{
  "num_hidden_layers": 12,
  "hidden_size": 256,
  "vocab_size": 8192,
  "hidden_act": "geglu",
  "norm": "rmsnorm",
  "rope_theta": 41400.0,
  "attn_scale": 0.125,
  "bias": "none",
  "init_std_qkv": 0.0303,
  "max_grad_norm": 1.0,
  "warmup_steps": 200,
  "final_lr_fraction": 0.0,
  "max_seq_len": 512
}
Each number is 128 + 32 x the weight over its row's rms, rounded and kept within 0 to 255. Layers, rows and columns count from 0. The size above them is the row's rms in percent of the matrix's.

# layer 2 attention query, 192x256, rms 0.0797, rows 0-52, columns 64-127
size [ 92  89  91  94  99 103  88  86  84  87 105 106 102  92 107  95 104 106 101  96 112 106 101 110 113 107 107 109 108 109 105 108 105 116 116 115 113 111 111 111 123 112 114 104 110 116 121 112 113 113 117 112 111]
[[117 178 152 140  78 164 100  62 161 145 152 129 132 145 137 112 165 156 172  64 118  79 151 140 112 118  96  86  97 137 169 160 146 146 201 120 124 143 124 111 103 120 128  97 137 114 142 121  83 161 132 147 120 196 146 162 143 133 136 165 128 142 133 117]
 [110 132 107 124 126  90 138 119 124 146 102 141 135 103 139 118 131 185 124 122 120 133 171 120 197 136 129 176 164 168  87 145  93 103 137 161 122  95  80 114 170 175 114 119 167 133 130 130 132 116 148 124 124 105 162 106  62 115 113 162 142  91 119 129]
 [146 131  96  97 162 122  83 156  70  93 142  86 132 149 134 176 122 159  90  60 155 135 131 159  90 101 141 119 161 174  98  74  79  63  98 115 150 142 181 133  83 105  74 145 102 118 122 115  87 159 147 125 136  74 142 146 101  71 109 153 146 156 128 113]
 [ 79 157 154 179 106 131 141 148 164 144 148 154 120 124 151 161 207 163 160 105 124  81 111 133 170  78  93 108  73 148 134 162 120 159 138 126 158 134 145 150 104 127 111 143 139 120 141  90 115 146 142  99 115 127 123 125 131 122 158 169 130 218 193  86]
 [171 189 111 169 187  69  86 148 123 121 166 197 169 147 195  90 159 134 186 135 142 122 120 150 173 129 131 129 114 111 112 148 114 168 140 134 142 113 114 135 123 175 171 186 136 140 124 130 111 154 139  78 167  75 122 124 142 118 103 127 140  94  93 164]
 [119 130  65 106 139 119 119 136 128 125 143  86 151  89 134 155 175  66  86 180  98 143 137 141 111 148 132 109  67 134 122 155 102 115  96 133 119 125 145 159 115 106 130 168 101 143 158  81 110  82 112 110 137 149 142 132 107 136 151 120 123 138 149 183]
 [119  46 158 105 133 151 139 155 173 149 129 100 174 170 113 134  96 148 108 132 107  99 169 148 111  98 119 103 153 127 137 148 110 107  93 136 127 105 102 136 154  80 128  76 107 116 163 188 190  95  90 101 129 159  57 140 173 140  84 149  47  42 111 106]
 [108 146 154 143 118 103  98 136 139  73 116 150 119 180 160  99 123  98 119 127 120 119 168  88  70 178 112 102  83  77 107 139 109 148 112 116  63 110 200 161 100 107  97 109  80 184 143 131 105 110 160 158 115 151 104 103 138 138 161 205 134 194  74 125]
 [189 120 179 139 129 154 181 119 187 150 144 123 135 114 173 164  95 163  79 127  73 123 152  97 112 154 116 167 175 148 115 145 107 152 217 159 103 141 123  65 151  96 132  80 114 101 142 114 138  74 130  94 137 167 118 137 136 161  72 134 146 100 218  95]
 [119  90 147 119 159 127 133 121 121 123 139 117 103 133 163 127 139 201 213 116 134  88 140  95 151 109 232 155 149 186 158  72 114  87  85 140 114  82 165 141  32 159 101 107 123 184 170  68 155  97 144  98 134  76 160 106 125 138 110 191 107 158  41  90]
 [ 79 148 156 115 128 137 149 120 112 129 154 135 155  99  85 159 145 115  66 127 104 153 116 158 102  74  97 166 186 127 117 115 153 185 115 127 121 108 102 116 174 125  97 128 115 107 155 197  71  72 151 116 121 152 152 128 123 125 179 103  83 158 143 173]
 [132 155 108 132 104 113 152 140 122 107 164 121 112 147 125  55 102 156 146 138  68 135 141 155 149 140 134  96 105 125 103 135 110  92 120 150  58 148 155 120 152 143 119 106 171 172  89 129  93  94 134 127 131 160 209 102  80 144 134 128 116 104 145 157]
 [107 121 102 110 161 134 129 121  77  99 125 108 125  96 150 110 183 154 154 116 100 148 175 143 155 149 172 160 130 160 178 124 111 106  58 125 157 160 118 163 159 130 101 115  82 136 160 194  78 158  73 210 150 152 171 135  91  85 162 111  72 124  29 126]
 [131 109 115 157 151 140 143 107  84 109 145 106 161  29 103 118 113 168 135 116  92 141  91  68  85 103  99 192 133  93 111 156 116 130 129  94  98 100  72 146 139 119 107 150  48 112 178 113  86 114 130 132  88 152 103 133 143 114 141 128 165 156 134 148]
 [104 155 128 138 114 143 163 178 121 113 153 116  92 108 121 177 131 147 186 119  99 165 128 131 166 162 117 195 151 109 113 109 102 103 164 154 133 119 157 111  65 149 151 113  93 131 133 123 149 124 109 188  96 117 134  93 116 154 170 139 127 154  98 117]
 [ 24 117 203 158 178 132 105 121 109 117 112 123 168 113 181 163 143 145 115 141 131 165 121 127  93 147 166 143 156  71 111 108  99  75 140  49 110  70  94 109  99 116 109 143  91 166 140  76 158 136 129 127  34  71  79 123 147 114 140 134 138 140  59 121]
 [163 193 169 132 102 159 128 131 171 145  77 107 114 163 163 103 170 107 120 135  81 121  91 102  97 162 140 114 151 131 118 106 141  54 162 109 107 117 164  59 168 138  87 128  97  95 125 141 131 138 150 110 113 120 110 104  80 123 171 128 123 157 103 101]
 [121 173 146  82 173 135 159 113 141 155 122  84 142 127 131 106 134 111  96 137 158  95 198  52 117 175 108  96 124  75 172 119 129 174 106 169 127 129 125 159 179 112 113  90 173 156 152 112  74 127 136 141 147 184 134 192 113 101  79 149 121  92 215 122]
 [170 150 102 108 144 142 164  79 126 126  86 116  84 112 137 119  82 140 165 143 129 152 119 118 130 110 103  98 131  87 152 158  97 210 119  98  65  93 115 111  90  76 111 138 138 110 120  67  81  96 182 131 111  91  62 114 138 126 117 156  63 159 215 128]
 [126 116 139 135  96 155  69 157 119 147  72 126 200 131 168 201 191 151  88 125 157 145 140 112 111  91 115 101 138 127 107 159 129 137  71 134 118 109 158 142  89 198 102 116 133 120  81 117 141 145 115 171 136  95 123 136  93 108 161 112 119  59  85 118]
 [123 111 125 142  95 171 140 144 109 104 160 154  81 106  92 153 107 205  98 117 145 111 130 119 110 141 119 109 160 163  85 126 125 137  94 202 100 108 146 148 105 108 138 149 135 162 178 109 151  82 135  95 147 137 100 131 147 120  66 127 142 148 136 122]
 [119 131 117  70 150 168 111 121 119 106 114 133  98 123  88 148  98 124 107 165 122 147 107 119 112 122 114 152  90  97  86 134 122 171 127 174 117 103  89 107 133 134  94 135 161 117 134  94 113 193 103 157 105 101 167 132  89 165 135  69  91 100 159 111]
 [141 160 140 140 185  79 118 104 160  77 136  87 127 126 128 142  88 135 149 111 151 137 114 140  95 118 122 195 139 101 191 185 128 161 137  97 114 151 143 190 122 171 112 157  79 120 137 141 171  77 153 155  93  50  87 143 133 109  92 145 140 119  98  86]
 [101 136 143 169 156 140 144 178 180 125 106 107 142 106 122 144 144 191  74 149 158 164  82 129 126  91 140 102 131 120 146 142 136 122  98 134 145 190 136  87  95 128 185 114 143 140  95 112  86 124 137 150 142 127 142 113 214  99  89 146 141 177  97 112]
 [160 151 154 151 124 112 127 195  91 145 119 147 119 170 170  71  73  95  89 154 165 101 136 139 152  99 110  94 132 153 104  95 170 120 134 141 103 128 201 133 145 166 106 159 182 187 129  61  95 146 146 162  69 110 110 176 132 124 105 105 136 155 115  93]
 [106 103 116 188 168 124  74 156 103 162 148 120 121 104 105  70 146 138  98 115  74 107 133 110 143 187 142 186  79 185 128 138 100 141  93  94 161 117 134 131 182 184 208 168 120 126 185 134 132  75 150  90 181 101 135 118 144 141 136 140 160 159 130 107]
 [141 122 140 121 148 111  68 107  92  73 125  91 113 126  95 112 121 166 188 118 140 137 153 120 124 115  97 152 121 133 156 122 111 144  55  36 121 125 137 140 115 102 148 123 156 138 145  87  90 107  95 153  70 138 113 156 111 130 142 146 138 155 146 114]
 [138 128 146 150 130 121 132 148  95 131 134 109 155 132 200  83 148 114 178 111 127 141  97 131 128  99  68 112 104 168 112 157  88 163 164 209  89 122 124  92 133 203  91 143 110 144 169  31 112 112 120  72 164 102 101 140 139 136  93 167 155 140  71 109]
 [ 93 116 132 165 160 124 120 151 120 146 129 161 109 184 128  45 125 118 122  65 175 109 143  89 134  86 148 123 172 140 101 147 153 185 103  98 160 154 137  62 119  58 127 121 128 149 115 115 146  98 129 145 100  55 120 124 171 121 159  85  93 131 132  62]
 [130 124  39 102  55 158 111  87  68 130 145 157  86 126 102 133 158 170 188 150 114  72 183  96 114 135 122 124 114  89 152 161 128 129  69 181 102 130 125 106 117 127 106 162 133  96 154 116 129 133 123 106  86 106 149  65 131 139 114 130 184  89 126 131]
 [161 132 129 120 136 146 195 135 100  88  80 181 148 155 118 171 118 144 103 165 119  81 100 144 194 141 174 174 181  81 117 128 165 118 125 104 116 133 149 153 137 123 171 124 187 130  93 111 103  59 147 109 137 104 136  86 116  95 145 162 134 165 158 193]
 [112 131 104 142  98 100 181 157 134 124 160 186 215 135 167  92 124 183 179 147 134 177 136  97 128 139  94 171 156 139 155 169 147 116 107 161 135 120 194  92 170  63 170 113  85 200  84 117  88 181 139 163 120 185 106 149 182 130 107 139 115 126 127 124]
 [118 146 103 144 155 202 105  82 170  95 151  99  84 106 162 143 111 169 117 141 135 118  86 126 135 113 137  92 116 101 135 124 147  84 165 122 169 112 123 121 101 183 144 112 188 103  49 104 142 145  83 197  93 151 175 152 134 160 111 147 210 170 173 103]
 [158 148  49 137  93  97  71 120 138 133 134 147  99 125  38 160 104  87  98 128 112 117 159 102 137 113 133 118 116 133 137  92 153 106  93 137 172 147 165 136 106  98 143 100 150  35 109 188 127  87 183  74  86 150  86 140 141 160 181 106 139 112  91  53]
 [122 172  65 158 134 177 169 110 147 130 154 204 199 129  99 211  91 149  53 157 112 162 128 104 124 112 133 169 150  92  81 142 127 109 120 108 125 124 162 147 200 171 159  96 148 131 111  52  99 157 109 149 111  62  62 131 141 125 127  68 134  91 175 136]
 [ 60 117  89 132 202  73 116 121 126 114 127 134 148  78 159  84 135 100 131 127 119 154 158 130 166 135 142 168 114 136  79 118 100 179  64 159 130 121 128 129  59 110  58  99 137 111  75 103 180 103 117 136 132 120 135 182 135  78  52 121 148 140 176 120]
 [146 130 113  98 129 149 132 116 133 144 137  61 122 160 123 137 170 123  96 141  50 140 112 161  86 153 116 154 159 129 125 124 131 130  66  85 162  83 111 156 166 144 156 115 113 176 121 103 143 121 122 118  74 125 165 142 109 101 113 118 133 115 143 109]
 [ 97 139 108 168 221 122 183 153 128 131  33 148  86 134 130  94 168 107  85 168 136 138 112 139 153 140 132  69  86 167 127 119 135 101  83 103 124  97 136 117 144 136 149 116  35 107 120 146 116 171 147 117 145 134 178  96 112  70 112 158 148 184 130 137]
 [141 175 111 141 128 112 111  86 126 135  97 116 117 139 154 167 123  68 105 134 175 125  93 131 179  94  99  53 131  93 117 148  86 107 168 132 141 127 165 154  87 126  87  99 151 122 134  77 160 129 190 146 148 172 118  61 155 107  85 158 165 104 157 123]
 [151  86 162  90  86 132  79 104 161 101 154 128 119 165 122  87 127 166  94 138  98 125  16 148 143 154 115 131 144 126 143 125 146 160 177 153 134 128  36  98 139  84 150 116 148  60  94 119 122 131 138 114 157 126 150  93 125 131 108 117 163 155 103  60]
 [129 113 154  68  57 112 122 145 147 132 123  95 151 149  94  93 116 181 123 150 100 144 119 136 103 119 127  64 129 140 130 106 121  97 164  84  97  87  87  65 124 177 153 102 149  63 109 136 112  94 104 110 145 102  61  75 129 113  83 188  82  95 151 135]
 [133 146 148  88 118 136 138 156 127  97 127  49 108 138 133 150 144 126  84  99 148 117 122  75  77 135 115 140 168 201 118 143 204 102 149 177 146 120 146  86  94  65 116 145  76 152 119 138 163 144 142 159 146  92 127 123  88 110 162 223 190  75 165 125]
 [101  99 126 168 113 108 132 112 148 162 109 126  82  63  77 103  77 132 117 114  66 177  92 155 115 111 130 144 123 111 121 138 127 199 159 155 117 120 159 148 112 188  90 117 196  69 138  65 177 206 108 130 104 171  76 133 114 104 197  96 135  91 139 131]
 [147 114  91 124 121  76 118 129  92  86  96 136 113 152 123 117  88  87  77 122  98  79 163 167 156 129 111 174 120  79 164 169 135 137  82 108 113 125 115 128  53 153 112 123 139 133 119 175 146  98  92 189  89 160  77 134 148 130 161 106 103 171  51 136]
 [139 106 127 129 118 116 108 142 125 158 149 105 104 105 131 142 137 155 105 159 104  97 106 153 164 146 148 167  61 110 145 129 157  83 114 188 104 111 128 122 106 177 140  99 145 144 168 123 157 124 129 109 124 100 128 120  67 161 115 119 108 144  37 168]
 [132 137 103 196 148 179 123 137 178 131 183 122 162 164 118 141 156 151 120 117 123 162 165  89 142 112 143  98 150 129  98  92 146 173 140 161 122 122  94 142  80  91 171 102  99 131 115 166 127 117 100 114  84 130  80 144 168 161  93 202 103  97 158  84]
 [118 145 111 151 171 114 113 119 193 116 133 113 139 127 116  88  89  97  79 130  86 108 139  85  84 103  87 129 191 138 138 183 103 125 148 124  96 109 146 149 143 132  42 140 176  83 156  69 142 141 114 134  92 121 169 129 101 144 168 218 142 172 169 140]
 [148 137 103 193 120 126 120 138 142 117 132 139 135 127 144 139  90 149 135 115  82  55 153  62 130 184 129 171 173 127 183 182 165 158 144 123 112 118  80 118  89 156  97 121 135 138 120 186 120 118  91 149 103  88 120 138 113 126 108 123 131 152 183  88]
 [151  47  97 135 134 134 133 116 121 122 158 138 117 120  92 158 143 146 127 151  74  65 127  93 138 121 161  74 134 136 110 147 117 123 123 159 163 109 183 114 114 115  89 149 167 172 175 101 126 158 122 185 131 128 110 167 177 130 127  73 118 105 113 101]
 [121 132 100 108 121 142 220 180 132 133 110 182 149  87 205 117 132  93 127 178 155 133 126  74 177 167 167 116 157 120 118 106 107 158 152  94 127 121 131 115 218 142 110 128  97 131  82 130 171  99 160 147  99  93 136  52 102  65 166 120 150 117 163 102]
 [137 162  74 141  92 157  93 101  93 125 111  99 164 166 131 124 126 116 151 109 160 109 155 160 142  93 129  77  75 161  98 101  90 112 173 187  83 106 176 113 154  95 146 156 176 156 139 151 203 144 120 198 151  86 124 138 139  48  68 150 137 105 102 147]
 [161 138 133 146  97 138 156 116 189 154  97 164 119 164 144 133 156 148 138 133 130 138 117 136 101 103 202 113 112 153  90 153 154 140  99 123 113 190 165  98  80 148  84 149  93  92  89 118 161 159 105 126 105  96 140 129 213 124 172 119 104 107 150 167]
 [ 84 136 100 135 134  86 107 116 120 136 117 166 108 108  67 165 166 114 152 125 113 130 120  94  90 149 118 110 140 181 146 117 151 119 120 148 101 164 124 131 104  66 138 109 176 114 110 130 171 117 142 118 129 141 106 124 100 145  81 187  66 105 182 103]]
# layer 2 attention key, 192x256, rms 0.0827, rows 0-51, columns 64-127
size [ 97  91  96 101 105 101  87  97  82  96 103 109  97 108 103 108 102 114  95 109 100 109 101 104 101 109 103 114 112 111 117 108 119 105 124 104 114 107 109 114 123 115 107 105 107 111 120 117 104 109 114 110]
[[133 125 184 180 110  64 150 156 104 151 125 164  73 122 136 116  72  99  53 192  77  95 129 126 114 103  92 104 165  89 117 117 141  84 101 104  77 123 129 139 136 136 177 151 118 125 116  82 130  66 116  71 142 155 139 108  92 150 129 138  83 142 176 145]
 [165  94 172  89  81 171 111 134  70 118 116 103 114 136 123 122 150  86 132 147 110 130  59 101 103 166 150 186  85 128 131 138 171 173 188 136 154 170 135  86 139 105 138 141 120 112 119 119 167 118 126  94 187 104 142 121 123 130 146 121  98 124 101 129]
 [116 147 147 158 129  98  99 153 117 107 119 104 115 156 123 160 164 122 136  86 115 184 133  38 104 131 129  90 130 131 108 172 135 116  77 115 117 110 107 173 100 168 134 132 155  38 106 125 151 148 147 169 199  47  66  90 161  96 137 103 105 124 155 136]
 [185 133 149  96 210 113 121 165 147 116 135 139 130 115  75 121 161 120 108 125 177 137 106 127 134 123 114 156 123 137  99 129 143 142  66 126 112 149 136 172 108  86 154 124 147 158 171  77 118 156 142  34  91 196 115  85  76  98 151 154 146 137 110 149]
 [102 126 206  63  14  80 118 126 150  94 137 148 119 109  64 198 121 131  55 115  88 167 170 105 150 109 119 209 159 120 106  64 120 109 108 155 144 154 123  81  96 138 120 118 147 134 148 118 134 153 135 137 115 116 254  92 108 157 141 138 143  87 156 124]
 [112 134 150 157  99 179 152 125 124 132 157 119 152 130 121 144  88 128 146  87  79 170 143 136 134 125 157  94 119 104  99 148 127  83 163 154  99 117 123 130 168  90 146 119 138 146  90 146 103 155 183 128 154 161 111  99 179 141 156 117 104 117 114  82]
 [108 137 142 136 208 108  81  80 121  73 139 137  77 143  85 117 175 119 170 122 112  70 121 153 158 135 165 180 158 203 139 122 133 134 169 163 143 127 160 123 151 139 105 139 109  98  81 147 103  65 111 153 136  96 162 168 128  88 151 233 107 148 108  88]
 [141 108 122 129 156  82 152 124 103 128 157 106 145  83 121 177 110 177 142 116 143 163 139 170 158  61 158 169 120 182 161 145 112 110 104  99 151 203 123 110 132  60 166 147 102  99 115 145 181 150 143 132  92 121 124 132 147 123 126 151 114 135  92 125]
 [126 132 153 145  91 120  85 156  64 157 131 108  83 119 122 127  85 138 177  60 177  57 138 121 148  89 107 145  95 139 146 162 145 137  85 104  79 127 164 116 156 161 119 120 154 106 133 168 130 152 133 225  65 116 127 177 138 140 149  98 132 106  76 137]
 [ 83 138  85 117  93 129 137 127 135 103 121 149 145 172  75 198 161 101 113 124 180 111 146  79 153 153 122  36 165  79  81  99 117 117 131 126 140 105 102 108 172  61 122  91 158 133 127  87 177 216  83 106 118 117  70  94 105 118 137  64 182 155 120 125]
 [135  93 130 169 100 173 132  52 123 147 122  88 140 161 186 141 142  99 143  94  91 173  87 110 134 150  72  91  56 156 102  99 126 122 135 147 103 168 147 146 140 133 203 155  83  67 106 134 128  88 122 190 163 128 229  67 155 110 173 150 161 212 197  97]
 [107 114 117 194 110 153 144 158 159 149 146  25 161 116 203 110  83 121 165 176 127 224  95 143 104 118 128 127  65 135 108 171 128 173  99  98 145 147  91  73 139  82 135 103 124  77 113  49 114 132 108  68 182  50 115 155 149 118  97  98 146 163 157 146]
 [ 65 141 106 139 114 145 101 137 132 130 134 147 132 116 106 206 142 108 184 109  98  99 157 145  85 182 148 123 128 161 134 176  88 100 171 148 154 148  84 150  95 163 205 149 155 160 159 120 171 100 111  97  99 127 158 130 160  78  93  90 110 128  85 133]
 [157 184 190 212  66 100  95 131 137 115 100 129 128 163 103 142 155 171 177 139 196 107 185 142 115 158 101 142 110 178 133 128 105  63 163 115 150 130  94 168  96 103 157 134 206  93 101 160  57 135 128 117 170 142 108 165 122 152 136 132 145 153 189  73]
 [112 149  96 124 108 129 122 106 171 122 136 181 127 135  99 101 155  77 129 145 144  93 141 120  96 101 149 158 157  99 131 123 124  66  64  75 158 202 153 145  95 125 142 111 172 131 104 136 171 144 138  98 105 144  67 124 113 136  63 168 108 184 183 166]
 [190 134 120 114 113 130  98 139  52  91 153 167 171 102 104  81 158 186 161  53 129 163 153  81 117 131 104 109 122 130  89  92 125 157  97 128  72 184 156 127 129  61 129 108 134  73 127 165 154 157 123 151 142 192  84  93 139 117 126  99 171 149 129 145]
 [135 186 112 161 127 141  33 104 106 154  83 114 127 133 111 171 139 134 146 122 140  86 168 128  64 136 131 148 139 183 195 155 139 173 127 157 136 109 121  70 101  93 116 149 109 185 166 136 119 111 102 165  86  99 136 140 153 140 146 114 121  95  87 194]
 [109 113 107 177  78 129 112 138 108 142 151 149 104 135 181 101 129  87 148 189  88  87 105 121 209 121  93  57 150 125  71 117 141 179 138  42 170 108 141 160 148 120  55 100  40 108  77  65 137  72 111  53 138  67 214 157 110 122 178 109  95 145 126 102]
 [121 133  99 129 117 116 131 172 141 101 157 147  89 125 154 176  74 177 166  77  82 110  73 160 145 140 137 122  45 143 134 118 152  99 169 170 189 122 109 117  59 153 114 121 128 129 145 139 117  73 112 194  97 118 108 156  78 161 128 126 172 132 117  81]
 [148  97  18  94 135 178 140 110 123 137 148 174 112 137  72  81 120  98  90 105  65 120 126  62  99 168  78 105  48 153 163 106 124 144 172  99 108 119 105 114 148  80 153 104 150 195 138 158 153 155 144 174 114 185 150 126 119 119  59 134 132 167 114 164]
 [128 106  94 100  95 133 112  81 152 144 142 107 134 135 145  99 168  96 109 127 114 122 126 154 144  73 173 142 103 115 137 128 126 181 145 155 141  99  97 178 155 145 121  95 158 170 131 152 143 112 152 116 208 204  76 125 113 168 140 119 123 114 190 130]
 [130 140 131 204 150 163 201 115 140 179  70 114 165 101 133 177 116 154 136 155 115 116 131 152 141  83 168 159 105 172 161 122 107 146 115  85 123  94 168 102 115 180 115 139 141 148 129 113  89 103 115 136 145 210 113 135 169 115 122 175 135  90 150 136]
 [157 119 169 151 119 130 159  90  43 163  96 117 130 129 153  96 139 134 163  93 142 136 117 129 148 156 244 151 119 108 124 163  97 101  70 177 141 139 136 190 133  97 114 157 105 106 134 113  73  84 160 162 143 192 151 134 138 188 167 170  96 123 146  82]
 [ 84 126 157 150 125 136 163  65  75 109 148 131 102 173 125 133 119  85  88 130 103 124 165 158 111  71 138 143  43 110 139 136 127 178 120 176 122 103 131 160 148 168  82 160 115 109  94 120 103  92 167 157 135 169 148  76 136 169 112 110 130 141 174 146]
 [106  76 112  86 170  85  77 196 180 109 148  90 122 148  96 144 122 178 195  94 101 132 168  88 124 153 147 123 172 152 123 184 101 130 175 149 119 110 156 173 119 116 127 100 115  61 108 178 138 124  98  56  94  81 145 139 138 117 134 160 119  87 119 145]
 [143 131  56 102 151 132 217 153  90  83 154 175 187 109 131 108 159 112 121  84 128  78 110 107 114 129 146 125  67 170 126 132  72 111  78 106  98 103 153 119 138 131  73  89 182 153  80 162 155 156 150 164 151 121 135  46 141 146 100 127 138 111 170 141]
 [129  96 114 122 135 142 184 149 112 162 191 128 163 104 122 118 163 169 126 126 162 145 157  86 156 135  81 126 159 142 124 115  87 101 146  96  98 140 112 116 140 108 168 176 101 131 125  97 201 156 101 123 130 196  68  67  71 128  92 106  94 114 164 160]
 [107 127 179  92 134  94 131  95 130 157 119 125 138 121  60 119 102 165  92 134 110  76  83 157  88 139 171 148 115 166 140 178 195 105  71  99 153  96 113 117 149  66 167 161 171 102  72 120 164 166 196 133 178 146 153 124 120 135 145 151 167 103 108 120]
 [141 130 194 112  61 120 177 148 129  99 111  98 113 103 161 153 157 127 125 151 112 171 147 146 127 139  86 198 147 109 125 153 131  59 125 179 166 129 123 109 151 134 104 136  93 136 206 109 146 197 160  90 106 238 117 170 135 131 204 128 134 125 227 133]
 [125 120 127 131 122 159  59 147 128 123 104  92 180 136 156 110 112 152 134 152 138  73 161 142 121 107 113 120  42 112  78 145 170 158 102  87 128 136 131 198 136 125 176 122 139 134 100 157  93 177 166 155 101 131 147 168 149  98 110 102 117  98 163 119]
 [177 135  76  96  99 115 119 138 188 144 112 160 146 150 139 134 116 130  75 125 184 160 118 169 101  86 122 234 110 145 153 135 118 144 154 121 112 103 120  85 157  80 101 195 113 139 135 218 134 167 135 135 158  99  99 145 163 173  54 174 148 117 116 102]
 [114 144 134  99  51  95 100 170 143 134 116 177 129 151 106 136 148 100 155 155 188 147 136  83 140 105 173 149 126 147  82 139 133 158 191  66 122  89 128 102 142 141 130 195 177  76 124 158 118 149 134 103 197  76 133 111 114 143 145 121 141  78 142  97]
 [133 159 112 134  79 160 103 100  82 132  85 168 110 141 126 107 113 101 178 108 147 106 151 165 123 140 143 116  94  87 149 164 127 112 154 163 126 164 124 102 127 110 141 223  77 104 128  96 120  93 140 103 137 181 149  93 163 148  83  64 162  67  86 143]
 [159 130 112 153 149 154 146 129 205 100  82 115 184 150 127 191 136 138 147  86 143 176 110 135 197 113 127 135  79 103  84  88 147 119 118 134 110 122 117 126 118 117 104 102 115 137 161 157 107 178  87 151 155 142 119 117 115  97 147  68  95 189 151 121]
 [146 112 164 142 110 112 130 161 160 156 116 163 142 126 175  84 157 110 108 124 128 156 101 133 164 109 104 108  72 138 124  86 123 171 151 111 155 141 101 152 143  98 171  97 105  96 147 164 206 114 106  91 190 176 176  83 124 121  92 152 148 108 138 141]
 [113 129 182 147  82 149 139 131 161 148 123  94  64  97 135 131  64 115 174 129 101  66 119 189 111 126 133 117 115 125 143  80 109  62  93 144 110 140 116 136 130 195 116 128 144 139 154 156 115  89 200 159 120 149 132 130 107 147 102  54 189  70 100 133]
 [167 137 147 210 118  90 128  88 129 141 143  46 141 114 118 140  91 147  93 146 137 139 155 154 132 127 115  99 158 116 158 134 146 119 137 150  59 183 172  80 142  81 153 178 147  92 132 153 162 151 173  83 117 158  51 108 163 134  91 133 162  97 157 107]
 [132 132 168  95 127 150  91 118 142  97 120 112 134 117 118 147 146 209  46 164  85 132 144 125 129 119  50 159 105 136 110 100 115 119 133 102 156 144 118 171 156  94 160  37 161  83 128 110 217 129 144 153 135  94  91 132 133 149 130  93 130 194 151 180]
 [166 117  89 113 221 151 172 126 167 126 202 145 115 101  97 106 122 149 116  78 123 159 125 156  65 174 210 127 128 128 119 150 117 101 143 131 121 110 137 148 142 199 131 133 151 112 139 103 132 131 164 126 115  87 101  88 108 128 106 137 132  95 106  73]
 [142 115 136 123 157 108 136 185  99 149 142 134 108  95 154 116 168  92 157 126 111 188 143  68 113 104  85 195 132 120  85 117 146  82  83 139 124 137 114 157 102 113 153  70  83 180 152 125 100 148 162 143 142  91 120  86 148 119 104 135 121 155 173 136]
 [120 117 136 160 116 154  53 127 141 122 122 147  92 107 146 124 160  84 150  89 108 159 107 114 133 118 134 152 159 127 108  90 138 175 144 166 131 163 142 137 135 189  94 220 160 192  89 142 120 147 108 193 156 104  66  95 136 174 115  97 134 144 104  99]
 [134  88 140 149 116 123  87 163 140 123 134 124 120 158 163 124 120  90 157 125 118  90 143 118 176 104  95  84 116  74 134 125  62  58 156  96 183  83  81 124 132 111 229 114 149  92 130 146  71 135 159 132 128 150 153 112  65 149  53  92 127 109  86 120]
 [181 120 127 154 155 166 101 177 106 121 135  58 144 161  65 123 149 113 206 156 179 148 114  81 169 134 144 104 135 122 153 136  90 125 121 124 122 151  82 103 179  89 158 133  94 204  74 147 124 118 133 191 166 141 133 191 108 170 143 173 112  87  97  90]
 [106 128 150 126 165 131 142 170 136  85 152 150  88 135 168 103 143 134 138 100 109 108 160 115  94 122 147 135 167 113  76  86 148 121 138 123 143 125 149 141 112  88  86 109 157 139 192 115 182 112 159 128 161 132 103 151 165 145 146 131 142 142 164 117]
 [ 72 120  76 153 137 129 180  82 130 106 142 140 118 119  75 100 132 130 116 132 108 158 130 123 117 131 172  73 146  99  95 150 137 113 144 125 140 170 114 129 125 151 158  70  97 122  38  86 158 161 148 107 141 150 153  93 172  97 144 178 136 114 193  48]
 [174 108 155 170 108 131 137 149 153 152  79 152  89  91 161 167 107 181  95 125  99 160 111 137 130 141 107 220 187 116 124 132 148 122 167 140  69 106 155  88 139 105 120 132 182  51 119 148  66  79 126 113 149 143 131 157 142 167 123 152  94 168 153 168]
 [108  98  70 166 118 200 110 156 147 104 132  70 122  85 134 147 195 215 154 140  96 141 127 145 183 146  34 143 175 117  98 122 148 148  75 154 150 171 139 143 120 169 202 141 153 100 149 177  93 125 123 142 110 146 175  70 115  85 133 115 136 134  95 121]
 [109 133 130  61 116 120 173 144  64  85 117 108  94 139 174 105 148 161 145 164 192 122 164  83 152  87  82 104 170 145 125 103 115 138 163  95  92  80  81 158 115 106 143 137 154 110 120  64  35 117 151 100 108 145 128  84 145  61  66 119 127  95 128  90]
 [140 140 186 146  86 106 191 161 125 100 106  92 121 143 160 125 116 141 157 160 148 151 124 130 178  74 150 128 146 148 100 160 103 123  78 127  61 142  98 167 151 174 109 143 102 152 160 165 119 110 140  95  74  63 139 126 115  95  94 121  93  74 138 129]
 [163  98 100  98 169  99 118  37 140 132 149  90 100 164 137 158 152 141 102  72 145 140 103 146  94 112 120 105 177 110 152 138 110 166 152 168 197 105 115  47  94 133 166 222 162  94 147 132 106 156  81 169  83  98 152 125 125 164  75 103 133 133 141 134]
 [151 114  85 179 142  99  97 141  81 106  97  71  73 138 126 167 108 116 129 144 138 145 136 193 144 117 166 146 185 132 113 138 131  58  99 173 139 126 153  98 163 111 156 155 110 160 126 121 138 139 135  87 154  99 114  96  55 157 102 115  68 118 111  89]
 [ 94 130 116 182 139  82 111 146  88 120 134 116 125 128  99 190  60 108 123 115  98 170 113 106 144 101 133 141 146 129 138 127 116 156 116  78 131 162 181  90 178  84 144 111 126 236  96  58 142 123 180 155  87 115  93 129  80 179 137 140 152 110 152 141]]